Each number is 128 + 24 x the weight over its row's rms, rounded and kept within 0 to 255. Layers, rows and columns count from 0. Numbers have three digits each. The size before them is the row's rms in percent of the matrix's.

# layer 4 MLP up, 320x128, rms 0.143, rows 298-319, columns 64-127
085:102148129168166157154134074128147119110095130143104138149129180113096089107150145158157117119148116130132190137141112138127147142172107089139103121139152162132137126090160157147130148123103130
109:144151112132127114120169120075153150130110151142136116101147097151114131180149158115125120126132094108149112140074082165128126109101143138098128160134117093146157138158146106162143118141170149
099:132183147176141100149089123127101121120131056134147144141122118150127133163085131137091058107137156136103150146100108106109123092147177107133097092122088126168143140111151107139133113107090097
089:158094118150143140136132152111122076139116162092097111153125106133079098113120144075132089137122144113125116163118088135163155086136102095109085118137147138116111104090140147120147146136135148
095:099152141144136135145151154132135164135143063135116119105178149108159121123150116101139118110122091107124137123154094107164130114147119113104122105106148122096114090126069130166108113109094120
101:148152134129160076115138098119135152070110151109122167128133095151151162142124113128076154121156103119112151126094138167139173142104144111134134174104105137125104128127131098136094146119103088
100:126142149112133117144153109078154139159127133140132071168096158126133114139182112129131093142114118097132140140102158134172124144157121099136080144137111132144152121150146147101136116174149129
093:147108108135144130140164116147138133151081187104133108128142127144132136127097118108116146144100112163133124131141068113109112122118129112162163121193132179137127118121145193148150114122149130
093:165110165120130139129146098137141129082158156131107135175110160128147122157129124148124047123114119125145109137129115096119144136125157146115153116117175094121118179115081151153139108113156134
095:155143164131151136136111094089115131130123057108136096071136130117120145141126123179135149142147126135107127096117122179101090099153151112141106100137151113089150139114163133102092162085144133
096:157093148105140137075099144099104100124117159133098146126120145129091122130108146126175129124131091116145096102125137137138153134125142127129161142153150140126108149160103118173151141088072120
092:111150126152123124115130140130159146128103093139152117081138138107107157110087112105119096118137128169100157125114122154168161145138157110131155128136080080119098095135163117129089133102131178
092:105129135135139115103136129149128152147130113126090166130113124132139106141153113197133140165125118143139104154170129107106149110115116121145106128118129110104156174124155140130130080088132103
099:128071103137161120143099095143104138111177136101144082132151136118147126102151102124126171136126165130104121119117137115154101126149178140106128114124170130073173095175141132121166142135063128
093:183096104122181123146105125099114121114094093159127085175103107113128142117111146098124130130112113121123112098133167117172113153130142134114110158109143102137143128081168108134108121114127133
105:174119131157107151080141111138125124140156092103135164178102105147106104106101136153138160141128114179157115118137115117132083111130112072117117075090115100136136135104126138126159097120091116
106:115180113150106067146133123156124128154125117132134116125169096104137100110141105160107156058114128138118128158113117117169102126123137119152141175166141142106128115122125130102115127076097138
098:098156143149163138130100103131127111107089147144098130111130095135118113152139106124128102105120105129120166099114109125124090126166112115092149090100087167129108148170110142108093086120083122
095:105135102118148140115152162116124124136079152142161122125146160111124161128160100097133095125141123156109135127074108101123123203111154179135139106160155155130127170096148079152097105132158142
102:137129129128097096122109140134180104144119089105119101100076130161110163109138145145086099121086108174105138104123143104116129102145109109135137134092112148121091147183129143112135139104183165
102:115122158151128125116134116109151141148135127143124136145156099177108174140127120092132098109101110113180098171136083159173126154128134126178148132080123129100136141104144107168088118157194155
106:128160112141111153133138125152107185079129139106099128098172135103142143153129150123155146132171140118167101119111146170111111142130120109168126097132113118111174128126129140116103103104134116
# layer 4 MLP down (transposed), 320x128, rms 0.128, rows 298-319, columns 64-127
089:134104118173168158068122096095151121096127087152169138117144099114128124124124150127139125160148128129107121121126141071075165128131128154117149123156111088134141108101162149163091153125133157
103:114164147126105174100178105153140155137095141140116107132117164145144156123137104102092111110121118100108118197163128108109121138133132121122133145095139117138110140107093149080129125127170115
095:138123115167095109101076100115123131125115131166133109177136103128105130132150132165171127147120134109117127130080166117123120086117115118164128181118109126151100103178144171132064163139099159
095:160112168126148101090155169157146117121147146145148127151104107160146112165149131125128126103129168117089114123119108136090144068125122105162110161129138090163097104109129098091098139105136058
098:101109133109157140122108130149125118129139153135119130122163089083201111096158146152137097112109111137176126146126119104137131087139116192097115168118122164127112154128134106114124152136142098
096:142142113123092145124162121088090120156108103131137098109143089125112107132117133141141123123135086120142082132090158176127149155140132130151095155156151143112123101157100116107144130130129140
100:159076102079113134120109147118145108132119087084149103125086100127144137105127121137132129131153121116099155096131107140123156137095150122149103148121127133115163132155114126113184141136165118
100:144131140115127111135122115134126123129146120131144137124133155104153128096142169061174149142148115103115140118152146136178113177132066101130113130135136101132124115130131114139081123154133135
099:145150141150090135118099100149138137120116079155113143141117165112140133184155158118161153153120143155123115123123132126135119115129114145140122138142089081131144144103143083116083120104138090
100:119139131108181169120094119118111149116100115112148133087151135097142131143157160120143090075077133103122111088135074141132093113171155132132146119149091137102121118154136115103096163080122137
096:120128118120108092171117124125100151180139109098133127142132148107160111109161096152129149105091105142133144138117114126142127135162158210124139157161127147114119103183093144153124127083102103
095:124120123129082144133157149149137128105119147144154115123151125128131080109115154085121161145156129154125099109137133128104090131147110134113105147068106137140148135102106175112218154106167107
098:130139136154136105127153120133105135121173144141125165146151140126163121173125082149101161145089089146138116144093081117138089115097097105146115144116111125074133164138145147140150135124082138
105:144112155114099093091115140085147121148125086114127151123151154098138120144112085074127186139090184148122164100141126086153119130151109102146120091126102154137137119109138140125076130079141176
092:103119174126155117088131112169141091113127094129131148131141119122106112126087137102083130123149163137125150132104133110117124140110118143157136121092087092122099121158115134072119119157148119
099:130113124121115122192135144139162128118120121100134113111152123133147142131168110105128068038126104143101154132117136160133147169124124123123089130168125158172131122129102149129076142125170108
096:151127107136116149147141164148112129131147109109082084169154137171090141152093102151118123120175096155141115102144107127129149131116120075118109111108110147132086121128107105161159169137167149
102:103065121153101119101149135121130132115148098132100090143156091100130097122100140153127131125111145134111148129149125134106143150117156112129122128161124136151092098135134093138140078105174128
099:098110149112117151132118122131112141162111154123143074141100197103115192141124125119134155139125168136107135136117111089154178152092125170163113132095107096159099145106198166118153125160120123
102:148121156157111153139101124116156111142105106151151106093103105139153122158113061142136148159119123149116113150119109143129146108158101155124140148090087147096099111111115160080141133144129130
100:153118118133132123149146101178133097121123119128114152120088120123146162130114130133116147170088123133114123168070090136139132102134113143164097135119127117148151141116139098170133095119118129
094:132119095145166109133124121105137077184103155116166129131104144131121106112102125141126137110128100127071131154127129124120111097121121139096169147163122119122065153168097125135088116141120125
# layer 4 MLP gate, 320x128, rms 0.15, rows 299-319, columns 64-127
106:132092103079119130115121124135167111111146131107172157087123118135153080091147105092102108127120136148183153126113157124155098143123108149129093120126135128187153132119128115134119123112129122
098:159165123118141130138089090112134141105118071148122129125116131171148161128148122097069115139132159113117161147142115136084133090150104134125154118123077131127140169107141100110110101113071126
099:125035090132149157116114139091142097137120103127124100150135126136116121108132118081098106177094136111112081123116117120161122130129106115058133119135126159137124149118133115133088114112168157
087:143142122112123141138141129113125118112171117113123140174179134163174145157092126121156117125102183163145122143152079113074124131173141127087128094121098124155057145161108121140122115098143157
104:183128155124165091152124134163131119117130141068141099141126144107114128124146102128116120148104121107118165139104128136109176101096086141156143081081179141120103140120144104154169163109099131
096:101133139080152134154124145110104112112150166136099131122126099151154131130086121082137092129125134116155133131119121147137149161135145147133125160124122137144097133147141135118118151133136122
092:123116097129125114152076138136112140127136129122138137146125110113105108150129106143120132137137213121166167107111170144131125094163120140111099153145111119145109119156128146078158119094103126
097:145142090135105160169145134126156144134133146134125120139118126133119096136083087145122118096140114122145149121119144141133131092129127084164152145122131114132143104161123157119114126157137152
096:163123168121167107118098113119154133134113145107161101083074106120129131145153073163109117140138135125088140089130153128125086141150150099156088119140119160102148145144081153112125131108161155
085:106147104145135141126122118106154110123170116126128131128126100125164095173139089147118128106125195122106062111155164133132130163144123079131141176177165129103179143116096115103151112137157139
097:136147094103132109156176143166098114115106127098113124125139095128156122143115157080131110129117126137107128094141145123203124129148112144145164127148084154128113096151095127120119099115121087
096:158148127134098116066135117107147107125125142108121133118100096116120167087106135162153161088166120119126153125175113123134129131146159141121123109133073128146144109165135182138153181137148089
097:103142128102146115104115103123132079155124152123100097104134148125158124110095131093164117164109131102157144153099127125106114140107162131139131122131098159074153112140165166116091104133129072
105:127128130142132110126114143126102131145116127127112129100158119131084142139123141143116157135166130127144155088100131123132171144131119173190146097144104154111175114128107179165107151167162127
102:145159125136120143146123097135118129151120136150163093101134128135129182120122142136146090168109064117125135152130116130140096179141155128129157147107142131137128129122132117164140100159109120
096:135148117131149131141153097137100109058117157103135164128101161125131111158115151153137122158156122094140120090142133109109130137105134122110107162107073108095114147165117124118102131133144133
085:146137127129151135166125116132181091077080177169136134144157172097152125145131104106118113125130144098121155116124126124072096131140110138105127109108101156103083144132101148164115124126125153
087:141103149133156117142114107159095151061153129170119136137141113144172127127153157124144101110100149095146106107147148162154168098140132079100109099116125104111128109115095133158162188145098123
104:140131161159107101123134123114124130165146110131147120122112117083145101160141139122119173175131116132131150183102108116141133135110109130107182137159143145145109102117090134121164092148111136
099:093157137102111171074076117121164168118147112109149119079161128135125143097167096102170105130160115146105143157175159106129101143164151135051149142151152145132136148121110119153126093109126107
104:139112159097095134118140108145116183116152144144115139125151146134104155104089128107140110151149127125162123129078109173114130114163106099134082135147121120080148155146167141137144163165128134